Weights of a small transformer language model.
Size: 4 heads of 64, vocabulary 8192, 20.2M parameters.
Architecture: LayerNorm before each block, learned positions, no biases in attention or MLP, tied embeddings, attention and MLP in parallel.
Training: a variant of Adam for these matrices, 503M tokens, 7671 steps.
Each number is 128 + 24 x the weight over its row's rms, rounded and kept within 0 to 255. Layers, rows and columns count from 0. Numbers have three digits each. The size before them is the row's rms in percent of the matrix's.

# up: layer 2 MLP up, 1024x512, rms 0.0284, rows 500-552, columns 128-255
# down: layer 2 MLP down (transposed), 1024x512, rms 0.016, rows 500-551, columns 128-255
up500 103:179088105125113165145157151170097097124134121133103136080115134138126153197151125153121124120067083113115144104126158124135154113135131142120083122124131125148126149137133144130162107153083152151115136119128155128150151114134092107106159121113116131126117116123125104062115118142155124160142117175146158161131120084109137153167121123132098130111133195124068145133124138159064076144149
down500 083:066116175114103129101143149120150132105096144110180185168125167130153122105121120139114142071101132130133134135137145146129128162098110111128095150129142131127125125162140222120109122115123089138123133118133127116134128110116127135126152132161113124095095049136099104118147120123143166113128129158146187105151121123069173117195145116114124157138129123164114132154120131156119125138118
up501 100:096138136109102118117154100169136116108111143111151137127126127145110036138130137165144140136122140119097148140114134131144159131083125115114117126130123138090113162129166128153142136155106125102101106157107151139173098109128118129176162133095089109137137114128120106109163118129123105106123141106134152123154144162110121122133113120197135123126147171120088150144076109137116080143101
down501 089:146154116117102131134128149155142111158100145110164144140120203140168154089169161156101139126121143137139150107141159166109145122139142144131084113126141127090088087126106144149142111135119125097176124159093107170127117175126149122101119122112124118120096133141144142127137120090094164111139159094156129165077144136112156108132146099135113167137124126116129150134090066104100139159130
up502 088:159144117170118123141138052170174165120112112147153127123123138139101123082119124108153166108142130109117127105130114127127122111134114144110117186108159124155141119094127142129141122124132145193125127127125131106105083107137136080136125084096130135132172148145152120164124103150135187078146115149132119130139129107144162181137183152096129140159150163114141118109133105117103150155095
down502 104:160085102068155091080152192118132112106154157148049090116109097164141134146164137132089109143116174145163140133134127128118120113103127148118135115154102152114124139107124150095110114147085081089110128090113113104123135162128133161112136114119151123163079082111138130117171128116118111198141115126128121131111093164148118107153082143137131131086102116151106145118099141119156110130137
up503 080:112165134132149121144121157128119144111099123138099099102128117112137137151131100104105146135169152134133163084142106194117116141127123107129107152108129149170114175076117104112134169110161140113164146130101128121073110122144121149130164129077188162140094120123145120082131117110140097162135112105118093137106138122149166099132131134103139107139129138126118077094145130126140099097115
down503 100:120115125096136067116142100125154119077123147093185159162121168151153132126080139156096152124108125119131100132123142124133121122135134100125139133089132123108124115178124124140100086079123140157087131152166133160086110118113132142131173113160130147075126105140147178121145150135130195123099155112159141118123131042156108107153110156166117096099125116109138136140123104162107126138134
up504 097:197176123132151130123127146129148112147111123134137092097106135082129154131134098102169104126145102147123139115117087207104174116140104095133130098114144132162099146136123140129165116136109104140080117139127126155138174143119105122158150178093146174150114129130113135137142145134152121127127138149128115121115117120154105136118123154111127115122102119164167111129145073119097141121122
down504 087:115093146062089083143131101096122128084131130134124169116142163113124149113079144155122099163131128142134095125140152129137172131106139143180159135124119108168099140137103157118131143141133184127128123120092102164123117073178132124149120118116103073124146087109175138108103135173128149151110134153164156142137125099119185142147142118089137127165116079158158159107111088164151147104176
up505 083:145121130135137119135162088114121145086136137172174156149113123157166114122076087104164125158108097146073102128108136126131176150152088105143079103114113090109171157085100127095121136100114156120077149085121129156117180140112106127102133174124134130163107096149163148119116140106144155146139103175117165150123122151092085136153165126109084122138150084134118113073141133169156143122121
down505 095:098137099143131120109143166173120108130153145111119070115128099102140153126183151118103155143121122122136108106096143126133090091171132134133162144110158139139109094174135135137084154146096117142121106169136128087119109067129122164091119101124101125088196112161107135156135124098108119123142100135113103130097119159133112136099084162121165081087116115134182144151125156103149111147180
up506 110:135168131127134128124118117114115178153120151154169129114118170116138143142116158133111134134175145070140115161129126095135136085150098116101136132114108149139153130114135157136148132131168150101154090146107136114104132163140136105148129112143154149133127107143090097136083129153172187084144130124115100109141153116127174148155162128117136157137135091172139097145155159149113097095097
down506 082:172104129154118175127125158140141138135123105127151122125154131130148133173144155117149119157105092123092114144143105138122115136134118176107118130104131169135138101121150232169092134125136110139110131121162128094108130146136124147135173105176104123124114049129159110105133118083126128123099145104134188110145130137114135124127146172093116107157152140091107121135139092154127123142124
up507 117:147169067146139144095112144142126126143157099134131119112137106111095156150139111136145136126098126131115149173165200158106129135138134130177133165130138092147123167084153139142139112079133173118110144129148125131119107123133117109123136127149158167086147119114162112121104147131117084097118110126136167134104122118115160104111140117128141078179128101157131112137155121149141112140106
down507 104:184175132136130114141153116122126141131131148151113104146135196144101106136187119180141101070127092082123102087154147130141185142130157115072162132101103120131111126123142151154092154124087124095115129134134106194111142109122134143117114102124124175111088070165144121065145104084165141146088107096133152120117110136157125119147136109120112124079112141135124115103090117165135106108076
up508 083:169140102099138131144105109136169150129121111137158111144136149145085098104160159136113154090138156127142136170144120148146205111127133185155161082138093107103139161106144110145128124155097148105135138141137116131157135106118090112156138124194102150141144133146167115162114112163164114122100106150142148087097115141159153118150172112119121107135095155145110121110106090137124140160093
down508 101:142128147123118120133110162108085131131096145119041097099092097130125094087150083125114111188139146163130129117136153107154150104119119112140143164157155117133146157099106176179144159127117083120121120112113099109089104151136140147124105150139174110114148056116146156100127129128077098138198150111125127112161103171074108116119127114120150159111141153117145148103105133142157121149074
up509 104:187130103113136126153111149127130122178129145118146111117100122153135183152098135121126153103167118146152131120113146139115138117133158091137168135124178179135125153140182134084151160162095112169132147144090136105087122166113100122165140132142137093148127131143156124113123143128178120137125154097154088118114151133140125141184146149081112089150146129142100156123110088150087102117161
down509 095:127135143156131188141130147128104144161170130134108082102084165109117124103134130156158131143134143108134109139148120128123117120119109131128159124110102141147120129077103168123156094112134134111107138132129120128169146110133149155134131135097160169132108080121127143185153158108137126101132102137144151114146145165122141166129137106155139132124128079140117096132140158140100137140137
up510 088:123108103130127144103136132066132180115133105117137111102139125122089146108189120132131156114144129120173133117135120105094139107107116133173118120089146142134125145170153122136145132142113117113120141128132134092153109149133089108113149109137126152132086120144123129115143088134132143092133150133124080114103087140137144096111158187154082108131132132114113161102124128135106133108088
down510 110:161133127170138131165155097148145106123133118107154094123119116134118133165080124127142118138144121102112107150134158153147134089176133122118118115088118131134105107105097101090095155166174134133146119115106105121143147127162136131136148150118127111148198138137127146141113154125155130129138136161108175128191140105076093191139083069111152117116129145135146118169133117130117176120167
up511 093:154140130158137102110141110130127138140145134114144111125128115107143193133089134134107118129113136120136149130132130124127118130100160156096160121172129102163137135123116139085126115112118108123145129131143102153097127146143139133083158125120118146131131131143140119128113118087128100109127105077110087154159097159140108115128149121129169117157144091150168095089125094147159128125121
down511 094:104169147116114156088114084112123130115110136153078147114111146178139110141158154127158111141147110142138103122126104123150137154096122117120132081078162106113120161157147184125108136161164102149122113102154165089128154082110111135108121104130122096089097047113161135135157122186123129093175148134146147095088126111141128131138109148122087099107127123134099170154107142147170133121164
up512 111:126119119115089138144110130122124174102160154182166139118079177124098099162157135101157138173126138106114130146122132148120143078135153121118115122125113110141149090079121142177155117167112152107136093124151138114165117089114168153126108121120168126151112116128112146140156133133117165114114093120103161148150112107099093140117135128083145126156101139138144102130144132133100146129141
down512 092:139152107163098158144114111103109113144128138133157124085105158123129074130113148138115177156115138092099108116150138168123122117107094154129160155130121094148101137115146197103138148140121165121145103161078076119149093155147146121147160120114154155121103034161133137140149112085145136151085102113129157137145125095116103155113166088122122165114137124118123100151107128142133122132109
up513 099:165167123122092111186124138144145062107126101145136115093129128168133141113104130137143139090061098132127158118116128175120159106163123183149127151122092146137147151123131114125104140178100189105162124143115153163161126131138097145094179095152095102166134108164106117098100106140158133173129094108125131072126123133157145129127103154111156176122173132152151118074089086134152138146100
down513 114:141096121149142136112119137129103134080093137113123145158154130173137114124139128112106133154143160119136123083154156130116132160142141123119158118123134124131115143174101142158175124125151107139134151133100115129070120109135142138130107145132135128110119096115156158180149141156106123097148151131115104147172077135127134109128110122103136151141098119137123127131150136120122134133114
up514 075:159109138132123144115107156156118086126163101123129131098129105144118158133100122131141116142121159106141140163092165122144138113127161160126132137151080102108114142122142124139130136138091118164086081150115117131109152079163116104120169129124109131115114121116175111123117119127121119174152134136150111115173124116141117118138074166117139121111136122119108115073071088151162114095168
down514 079:133125109098123111120121115146154151090095153125140175148128198126146167096129121165163118132168094100123119110165129101117173167114114135124134164143188132111102143104122166160067144117113127150146169144134125135126112144106127158121071130154129115147137069122079128102173140118132161123145118121130124107131122146126125123132172101134113121149098119149152156160131113140124103158151
up515 104:146156146105134134143100147104147117157127132135191108172085142144068062152155162135101133117127116119122155111141089134140115153148136154101193140114118137121116180103149129148124169110119166099130133175146122101120146148115115154165146138127141114142144136113154135166127102133130125118075090129123174130108152118142112143168147134142115131137120087099129116156141167121132117144142
down515 100:117090106125137159171159146120096124096184171119099115101128136123116128070129096146115139105169155113164142119152151120099151158140128116126062135122141115110133101116137170100111123103122050131076163121143129158159143131121113123118094114135140104146115061159098110108134136130118141109109145129108129130148120165119121099134152164132112153094124155131114161126082130148118122163137
up516 119:115164133137144142137123140112115108178134107099154148148125134148126116128142116105128137115147099072125189093149144128118115125142128118113150131125140128165149074104113136134122120094114121124174066149111144161130141131142113153149137144120111156077106121124142133081140159126176157103142132132168147131177137109108121113182113107090113148170078112164119102108136134120115132156142
down516 112:119142112110117087131151091131154128073161128111127136121166183076153131104125173155152112153136157158172115110113138152125105138120109110144148178086116130112121103082127136140123126127200122099131140124121102159146113084116151168124105139180114141101125111147163102103097120103079096121138123185130119130164142132145139203139123152117160134089107138123138153161138135153141142125195
up517 093:126125096116087115131112133119139157165125145132129105103138153143107133145107117143146145071141152143100143167119161134132186096107074146097142101119153060109123121129184125142124158152117111108129158111123151070141117105152180154148154147136154139114136132164129135128116142105137122117089128137114162116093116167133115147126157110183113112137130137108086153148115096146154118157116
down517 096:118134151132118120124128132142077135146112142091119135128164091139146161122151149158100141158190132135090139069105121148136086140120094134106134135153123140124137133167117152157152113140139127130153097153097115150126125149129145066128100134076128129124139103110131115115137131124138142119114096144100098153133142066102141094120066117143134095113134122106153072123121147108128147133204
up518 096:122105147127067148126099109125132120100124153101148169139146155162143140107118138118086129105142146130102145159130134155143101110094071127099157149145116148137123101113169152152073133109117116109138144206149128106109152098131140154128123140110139139147110153166132143164183077174103113119167108091147093112108113139126099124163125134143146085117140134138100126093164136127141119127135
down518 103:104084110118172119139134141099137134189153130167126134151124153114108122134118129118154122142120133191145134112101152149116151124093132131159136091090128113107165103159121174136188135154162118148104130096113131176119163172127109135102149116130142092109147078080142124086126147157169122166104127194120169162134097048128106102139114109095128127080124141176141080120141107166171141064140
up519 123:155164135129121144126116108100120105205119095132160097120122147133099158166145118120093132129149091075094153127118141158144145120133145165122123114151128158121100196084109164190134144134092190093076146127154152115119138121124086175181148125181173111148126105130101111107123135144143120094106102129175137115115154115128118132142127221164106123133121129143097130117111093128121114109139
down519 103:115162138089114195130153105066136142180070154136117134135141136161105141165136138107127181127139129119119154146142116156128135147129160194092078128127126113146102142111140172137091125125162154105077137151136116142109114152124142154148129133131167182123117085122129101134086087142124099191139131125130123115131139126137108108160180187112134109108141082162110145120096082128147132087160
up520 097:110146166126108107098145119154128167092108134169102093127104148113126099125106118094113128133132152130125090116136089118154125118149124178085137095123149109136120130108145149216102098143096098129135119163120137097082149118133119102125144148113124167144137128155130149141163137197122158127121108128138137129162132126099139153157154154145108114154181119141131146144127145107122103140111
down520 088:106111132101134158123108142128124139175173127072129141127105108128133131127122125130078118141141162121139116110113179131127139117106116129128163157166150172131150120126077122111140143109107091085061122145121097151158089175135132159128133103112134099142131099169114126124171131137141109091131131089120128087112124154110136133117125128143147124111135157109124138118127122121133177126153
up521 101:152128090121135137143160116146133124124149130076133142089162067196096126103132107104143149110120115129095131150161130132140129112122118197122134152134146100120102135128137118125133124105143120119145139156139133130129117101141086153161175113140133123143109113138134132100141118142146111115093158081144150125165119142142189144133132152174143120167166107123133147102151119105137059099111
down521 093:155151153129105142107139087121130135172117153109133147137117177132134128159169065085136122142151104162140165140128134155124195108118117104169168119093131117166187147125074157151112113140156075115129123124092132099131137108121127118122125133152124114092115085118139152134136115139118143137113142145098153148104113114091090108139128079103116086113138136159151137125164096151094142106116
up522 103:159159134145116134135195095150159126155126175123143117079113167135115127138146133139128147143069125088105185115153149125135144101126104119108128164117142132117149172085149157107107134145106148123130112161105143100106138108106181108131165169090125107135114117130124102137137138122130152151099118137144139139180176159113167135157151138164154126110135107141125126111128149126146145119151
down522 101:114141116165171136131129090153161150186163142138172130103148147170143076105133130130164142114105088098125103131106153134131132159109078137095132121146131109083139131109144186128132108135119155163165139145073134118116116126109119130141148139168123109125086051130124122147121112149185146149102103078166133088168149151136125136142121191126099103095123118128166093162160146155160134150110
up523 109:122184089148105133136118102107100133105133107141152164148111098120118126173092071153132132148086169119082157111139132143153156123153118143146121095148136125130116145098149111200151130145157133161106129129133149132150118107154124170094139171137142140127131107127160109091136086160158109095139144161123101122119120138093136152170121142128103107103173125169134121127166120182128098159117
down523 110:115113128091139168109125119098133132113136081135065110146162196117124105124130096112139106152117179142122081155139112131150117140157115141104147139109099091112137121145119191140140111101164131143135136133188136169134111148100142127171157141132105150111102045133132090139103123152139171135141124153148140125127115058111109116164098115099113101105118133141091129159170116146116134143115
up524 112:140116128077120108127167112126127111142132085184139118097131093117188135157106121132126137177092073140095145160126155142131130101133133143141133158120117130107115100087119151195128145120120150099111120132098139158165133152119116117150129090178165100156111111132142108111129143135086099095147172103155129120124103139109119182160121146138109090138120127166134167157128151156127097128118
down524 100:131090100106110099142149158121128136145152081168103174081125160155168162113095098144078155097126115108141118120118113113110118124160163145154106214149090158104106092135112153167194155097128109123115138137154099168135136107144139104121108119145110120136122066111119125105091116139182159126125142139089132139111094140114137125146135148175099070130180100161126157154092127159141107101099
up525 136:162161108141143119164122170121153158131147125143150137146110142093137128140144098098148161149138085096144182132135156152128140113125108141106084149135118118147129124107153132133157089133085103113143103147116130123127157124147117133129142132167152139164110129088134101057161141115136194135121139126129112127133157108100127120169137135090117153135095133130121142109083087165135125134128
down525 130:127172143092117099153124126128133127128141093109167190108110115099127183080129142092116130139140123104135159135138114183104158134147137122146162111152138119170155121097099136121134143127115114132134129139155103114107147196134126143121121107154152133148101134149107134102136126124112144065108142167123084130140136150123109130131134128140136130150154175117123144119121133133117134105139
up526 103:134132100104120115129122133144130106156119137123127139108143087140106168183116134146124108106171129130089139152138165136138135097115136106126130153150131163131131176148139141112176108133139129136046079156142116106142124149126171122143140131071119101101107124188146090085112107145138155107163096132142142108132125119133101151170114126124115128110147157119083121150128140160119097137174
down526 115:115146125154152155091107140151102143136124110083163101131117204106128116119163141097106079106124135152166108129120137131123134141133119165099087126092116111125087121111110145140107158137127075135154164133148121107107146093133158119116119151128129110169160117096163143139135122143107121144109138102142158148135092089075106094133123117130121119143094076106166105116106147126149090117135
up527 104:146136128148103122128125084135156162106146103136132129105168114144113112144107162109159135151178135116134129138128157148123185130131104149104149115120143120180149158111106113113115103131141097199083133092135140083120135088142134113117182150165152136119138149116158140144109092119171161076105135140172129088129125136143136169146164137096114127125117146142164092116097100129106091130105
down527 105:110112117087132205085125172110122136108156168110072132128098112137110176149138085140094107107109173122130104116140114106148076127138136118149142173157135153099107116133147173134136148130129106082167132148149122104137138117132107153118070115127132183133098064145110096149142153142128117119115134090114108097096118231101140144122113132119111147153131141159099122142067109156166144154087
up528 066:142156113102158113096152145131161152092104150179156137142109144120110120148134190101100170109124111108148172134113128141163129160112098117135120128141124114118125131110134173142110152130134135119100104126100163126091140123128133143112146165135143132143091103110119121108154104129156134112119109098114125084126154120089136142163132148165130060164155163142118101120092130193143100143179
down528 093:074120117143128188145108093106120160140167059143125111106137188133153093103172135182151152108153100131141136164120100133066134156091125156128145159108130144112144082144084197129147181143146100121130132138134132096130089106066069129135120099155074125127101011122108137155092116126126138103125117111137121113114106111107130149115122140121111129066126115133149136128108142124112121134075
up529 090:067142086152151153145096137131162139148122113119125083056145148130119123123145139149137096130126095105127125153111175119154177116139121140133130116099134122103131099118114114127161137161124157144070137138163144139115142123125146140155135122133137103146141136131124082128111137133136137166111118113142157096101140119124134118138137165103082109152137127140114128155068120124170185173084
down529 090:130102136150095058145112100144129115094127122093120162175102123078133117100130096119132112164122165125140155086080089127140139175114149107119138156110145123104157162179153179124082139111167110129132124132133121136108117164106120175115122121186118170143170033141163101123088095083132122138120145140092120118131124138124155140125104146116140128121151101151135126100119141130126142106128
up530 068:113117152073111117124170091134105103121131147192143151137131157127100138131141091140130174110101166109127123114116110125123167143120094112132112111158148142095130116098146127077131152148133166130124098127075129158120137080129154141098145170091140130149107118155166131140117153130146105145114103146107135189095163122156189122110123101090119104159155153093104112124152136110088103112173
down530 068:118118072153124135114145147120130089104118134063133123095150093122152127132130121136137113147143129131163170126115157115112094123138123140151146140143097140176110112165111078157157085119079087116101142136173135072162129136165120123136077123124108122082157135148119121119102158119105136173146108127132114080170118111121133138140115142130138168125125099167099148140098131132161169160091
up531 108:116092151130138136140136128149175121141154113146129179130128094166099191169141068073111124155119102131121117101125129185123112153113128100166141119118112171112118103133111115138168123166103091153156150101145152151118110128125150139109132140165121104204128107145124111120111134153128169102111123159103130129143133105103130157127148169155119070095134149169147128149168128151151117138138
down531 118:120114087155135108100125136099108138140083101158088146124158117106126053158123160158110143121147141097121095170175130139146095126126142137142168089089142147152191123167149182130108129122148145117122137112130133102145085107108158139122109160125105073114134053120142112166096139164107097131158102113079184123161152106133167079120141097133124128144100140134089114155131118099137140142114
up532 108:110124113090104145133134109103134134113107089116117115089116135149109105153116141067087165152140107121094143130166132139140109118103078121154181145124155094139125124138156133154118128195087147105144099147100160108105139127157116140164127092114145130206117122127197111140133082135127196123134103160176132100108109154135091144097161100107160131165086118151112155140134127099116142128120
down532 092:146151100110133115149122134134150125127148112103175124120126090138099134105108138108138116185147127148167144092127160101147154181150133132119149108130148143138120120078143140137129145152075127123103106110118110122127135114142123113152105092143116052126139085135132123139159096108138121130164138163154136151150136114123130081140105120164139156108148130140082137154131150149101117163087
up533 080:127154145139080105141162149161101140123144167103100149121136121141137118124111093109114132156103143074112145127122114150142115113151137136124127175130117091130153129180110123119147157125117157128147134128136122100118149125117125129095151160107131188123121094175117158089147068134114125126153094109108116192136134148125109117129118120116127084162138080128157086104190132126177143099143
down533 091:082159144102159131097157136097138131160102120111164129173124142149128126176115164137173132083161117137175123154109138140118079156108160128120142124111137154157139104132122135134087135145066091130127148112112103149144098124110156097126102137179162105122092136111165132117118165150148153104108160124148095111085139098159128100154090107116135156118110095134133134163077133127101110118143
up534 104:100132102142130165137081071156129093127105160151101128114121113117133117111129134116116127110114139096124129143125155144140141099111110152120160137126147108096121112131176144191088130160107115156158125145096144177135128067112132131084128129141148145157147118101123097148109119108112177114135138113158150100139129169073095106117156158131128136123171078146105107154136136141182116123148
down534 095:132170106102119100094102147123178125111121110121137132122142099133081077189108172105096138196140192119118110104114117130108110171133149105102129150136127130086144178109130160115099157171130092142118128124118147113132104119128103103109139148117171136131145077112139142162141139119113130101104110132188094121101127118107074131130160116121118149117133102201123125152088153123095121108116
up535 079:148138098109097125151135100153136131139107100151162177176139115139127138151118151145138135141104151109146094135134106145141160142137123169136154155141132118104164124157089116115157088113061143176144133128137107156142139147145170124097132108124125152135113134134118124144126102149112169111097149127142109150127107105145109175123125123107101071123141163167127147091138178170084114124104
down535 095:111115134125133207109101117106148108140167142131095116107133135152115115143124080161122106149171095138090163152115131114116069149130164110125098111121125140128128108045161171109129127156179117115117113152132132135116156133126093129147109142118133132113174088104126113124134137146126095154121118126109143094157140179107113087137138147135139106123124104091129114163107096107136134145109
up536 083:164165127152125114101123126122128122159134101131131142120139109107160143152160128095144160181119150113122152141162093153153127127148153115110140161081131097141137177151124160124137087120095151147151120153109157084151151121133127137126172126140170157143111107134140118111095129115153108177135149143098141133173150146164130136118105160137121137119095112169142086137154119136120135130133
down536 107:090128103103126145141130134122134114109146148104142130125123136184120152078148175133187104153136127132120113115080108129132092162141142122152167116180158123137147113142167000145135128116117151128105101139125157107110144120146158155139116128128117136141108255143108124121104114138153095134136165131158093105130122145190121137120127150145153146103122144125106103136088138121136116107081
up537 120:167124119128139152116088158148118099154122122115171125126126149154122149136179175109111107152092102103103130111116094165136171113181124122127119115155155148121119109129142129116119170118170163155102149104134157136140123124128159180134139117121161127115121100143191120101106132103131102140086123153124103105121098137139105137173214096130150104137170142122151138131131065123145111126129
down537 103:144076129158121127103160126122109125149152114108118113108146114130122137113155083142159091155130127116110183105132135140102150158126118129127115147194160104159150103085126177145059134129083113174115140116117093135125109126123150141110132107143119093136086075166108130130099119171141150087165114123110139145141106089127128160144130113147145137116158158112102137137074113127124106151095
up538 095:106137117160103124156147158134116151137115085142132115112133129142129144140125120118134134138165140130138159127129157136149120134125123108111117152128181124155154126150166153120124167115094144137147137150108156141124127108151168141158115163150150151166094135080161103098115136111127149147102147129128137106157122142114168162134126141116142136135066128152141134129123130136117119127121
down538 091:117103127162149108114136155103148106122142116118122118152156124052172124115112157129108138156165146152156143167121107162144136163133137124118122075114127161136139114102098143094117093128107118129147129096114135163109146124087157129129128153149124115139145135106166140112156118101127143140087130180135097126142107130170141104108185117124148139105174110100169125124073134127098136144085
up539 116:160128131099150130109142141166140116133114124163123131149124127105094133127130128129127102117143140086164150161130170145137156165105115144106109104136112131119142174144143141131135147136123176133102088158109128140157135164136135167165117135145124117130130121130129066138100197120180135124123128089130170084128162143127137114162153151124132139143140121141187146175129097145118094111121
down539 112:138139142134128122173113114098111109101112138080159104125165093165151108116092126109144133119140132126084148165155101143149130119112113163144126136148095160117097121131086172133095120106106100135143103090124109146125116156131135081128144128118153085131140073135155161143138097146156142142140099114112096118127112067165100115115161133063125154141082130107139108110141160116121155113115
up540 128:142139155139126162122134126157112106158131135175154148143116118141108060161149139142129162123064123115096121137138129129137131099186047124148146168115122153040116158103156138092173130157103127139149085135143142122158124127106119089147125157110152110114126104152094073117143116177138157104114081147149182152141207155119111096103137154160103119156129129136102126155055148106118120132128
down540 106:107127101128069133118092168087091113164083131106143161159101081091133105109126171156138189133106130108139159164143143145122097163158138116108141145155138155150140161101128173111118141107112149109126107139159102104161104108133140135100136124120110122079147078135097096152147147133136124079165147105118129132167121068121154159148148153149125151154139089135154130115154138124127170111118
up541 074:109124129124132136119127139156092102110084172127154129119176069129126131126137151123132123104141105128143132119130128143124134150124152102117082136145179155131142164122179103104117172143128101105112097147090133124092125119158145136119168116148147105140161118139132107088089147129121111118126155134088109135142140179086171114111154128105124139156120111118146101140162113138160122116166
down541 079:142139135093107195137114102142164125165175106162146143113156128098108106137151138146081150090127182118107138115109117140115127144118118110163146125169099128124137080110103205127136125124131139139126128136132112143124153129109103069146124146116092116115105094131124140171120147122141140092118143135142134123126135081139123170132118122166104139161119114124141133125109120097134143123122
up542 123:147126151109187148132141121118158139165109127197139117115097110135132113184145158150081129096157122095073125114157104141127157124122136132124199115123139176193155110084171138101149148162111109131125141118131130092126130173119120150125141127183131130144134100106115091124138164139146153142089135155106135156140150123152071164145135126146115105114111150153104134109195148132092151101137
down542 096:110107093118161112104129117167159129159106147153110191141123165152112139133122133158117177130167173158084119104129100144132135127128152127105116128123129103105102160173140201113134134147138084107115135104134142102133114083082164185146090115134113132124140070071146160152087147146119128180113113132129166129139104144135107147144165149119141127134107157130148126103123132120124125106145
up543 120:132180097132136141109124108122135099139158175117113157101152143137123130138093142093154124153165117115112169172154170144132128077079105177135152136132136118045118110203132147185133113106143131119150138110167141125188128129138167161146096097107121106110120137165159114136117148138117152128126102155146143164094122155083087152157119132111125090132117156145137135166128145117099086115142
down543 105:148142137111162119113136178122117127139132107103146099132127116161161081088113125129136177097133196145127154150136090128118110165156143126140149108159131141115126112112159153097162148137117164136119111126111133093149166126142097114086119118105134188111100104083128142121162182199133103140101179171137124148111135148160108112130110134127108114164144152125103138115117136127074189113094
up544 104:139103122097133135116105097100113155104127143105148145136119118162075139142111117108103150163111117121130140123130129101098144119156108177153095142130127159140150154143119122088128107162114171140138141134115127079095098132129116116094113114118146135110093107143098137118123124142124146114116109171093129129119095106108122147110178095140123110163143175128095120125133125160109095125098
down544 122:112135167167123138111145109096119098140095096132095127097155108158193109148149126122143073171146127127128123132124113147144121128106123127081120124083140111132123115102129076163125169122137106129139131105145125128120119108133126125150130152132111099159141167137132135126138144140141106099142129115134147094178111150124140142129080159103137166107108096126137148160164115124151149121159
up545 109:138182155135139154160150101170157141146106179126150139052113138136115122138129172123140168132109093111132142155121161138150133126110115137142129170132116139081164143136133142133093112117138124133108110147085158117115135082126145122101134157106108109155102095121115101121102134130167138143144133104154117140111137166139153151143139179153135115122100085139113138130078144174108119115146
down545 134:068133142164162118140107132112112119149142100095123097117110181147148098121140156128167142107100116133107073120090121156108171175128111139151142115174135148121159099120123143093152125095123151162104162155109156112150090099107139135117107106128134133074118087151118128166135121174161103115150171116123143141116105134146109123149126147167125137118130128146133069152109141131165121128073
up546 102:187160127097152123147129138159127119144178147207172115126149134100125170103118147130106123149139132092135119134154171140112145156135152190102124111134131136152113105095150123113125120146149171150088134156131129136131117157127167148098112133134144124149132119108133103138093132118161130121109135131106123163134160125112134100155152138125150125141115137129166146124113122129139083123133
down546 090:102150132155119173122077122129133160115106124119141184150090095172097118157104098098107096141159132103166157123127132137185135123098134091130123125136131106098143164185093195131096140140147127103188111133157123078103157138088108107144113112123140128144104040135102176172158119114160149088132134100117107176150162093136142093148159152088117084117123125105119135154117090176115137122092
up547 077:148100125157140104147177082111091120135137185148122124127129144113093144172134166138082112115086132103137133113118168138127124086132112131118124115127128180129138169109126116131128158140138095106114119084152132151148141145126158153076123100133142146124105148111134119107093132169131141168099131142092147131156160129103120098116071102182096179141155112145113145112139158135134135127161
down547 102:143129137093063100146124152153118145095121103135133171111140120145141115099130140132131136149155111148144099160149107141128132151106111113110148116141101104095110106133157201099171069135131099137175139155111124092107105098110117109158129119155115181138174057160093145130127127072095129098146132116156110097107136135090123128137159097088149064120090111123157134151113133143120144128104
up548 116:107154139160154115095090128136131137156120140144158148115117151138123111123122110105083123103122072132113144118184099141148049125112092113129203157124142138157092136122132126158124174144139102093094114127136137148122123083118120163125137152095161182120125142149118108204142143122107105068099098127108174147113103123105102109148139165135155090141143151130090095112144105113148135197102
down548 135:171164137137178147178127136132120120117146124078144092119147113120137133152098124150160143143141116118142136140112146147109163112176129141123088129122100125109160146197107193079117119111147137149114148134123139093130133194142123102112130115137119090108126058134139134071077121147137146181176119109109138167105148104135145159116125067120134167103129142159134161095084147135124142098168
up549 090:100139098106140157170138116143121102143122118119162149140108132155148116128095172108124123157102115095141153163116112148140152131110133146134134082114099094097108187134134119178135115120114125158118135094124133094147142120124138157117118119140111141137131126132151126071135093143156140131109154092128154157170130108092098091158141137154123091115089140126109114146113166137111081168154
down549 095:125143162088157186123157122113126127142140134122088134133133127125087119120142062131158187174119121134153108155118118139158114140162134100144137176112133131090177127140123176125168149131120084112166154100095123134133102078105127109140176107112092120136155040154105137114153091147128119128144163175123153109110129158102127118110095115138118104091147096106137132135125149100130123095122
up550 065:140144157142096183136161113131139109125149137163115124106132128184153139159139143096147139120124124098108150095173134141113124143133148138118137158103127137143069132125138204132124138187098107133106120154090134108112186124153163112123134129130138204124071072129135074111135123129144121114094079083139133093163167162143135146120144130123105135132106130132178109164145113147131133129115
down550 120:157146124138123206146139102134180141131165154131145108135127130161131126131130108095150174143131101073098145149186143166098136117140116131095117151115150126127071117103116255135152120169114159142103107141087113128133161116087136122117157147132151159131072000150137081148105115147155165099104094121112150113136140142116142143172160157126123083143124146161123125157134105189127107137130
up551 078:120142156109105116099098157183157155093121127128158102142145105123117131106111132121142147160136123089092140118129118120118127123153086151099156093135151118124149151113161141108139141149143172166165156147106139086144105097119156123168162129133089113099131154144130155138092162132123094111155091107110195166097154122137147121118147097149071077118107156121132159149140132167106078121099
down551 088:141129115153118196135142154121121130177145131155144190133120124074158115112138131166120166129120117147123113111128092137120117151146150154168148105157133111103157109124142191151167153080105137086096086129172145200133140183150139101117117157103166112132180091160134132123149116133156120109142120106159134137136138141150123120130110098132134143113152122159071109125159097122080131128180
up552 104:096112111111149125098134135108107097132099125174148111121129130117136087115130111145124170094091104073111131117170097119112118169105103155139158163124106113095136141107114146140126145157127143113144152135144128137132140104134162139131132182157133167113125129109134152163113119114160123103113126097117112173136109179154131130180155138149091114138125190157141154162112155138059142167120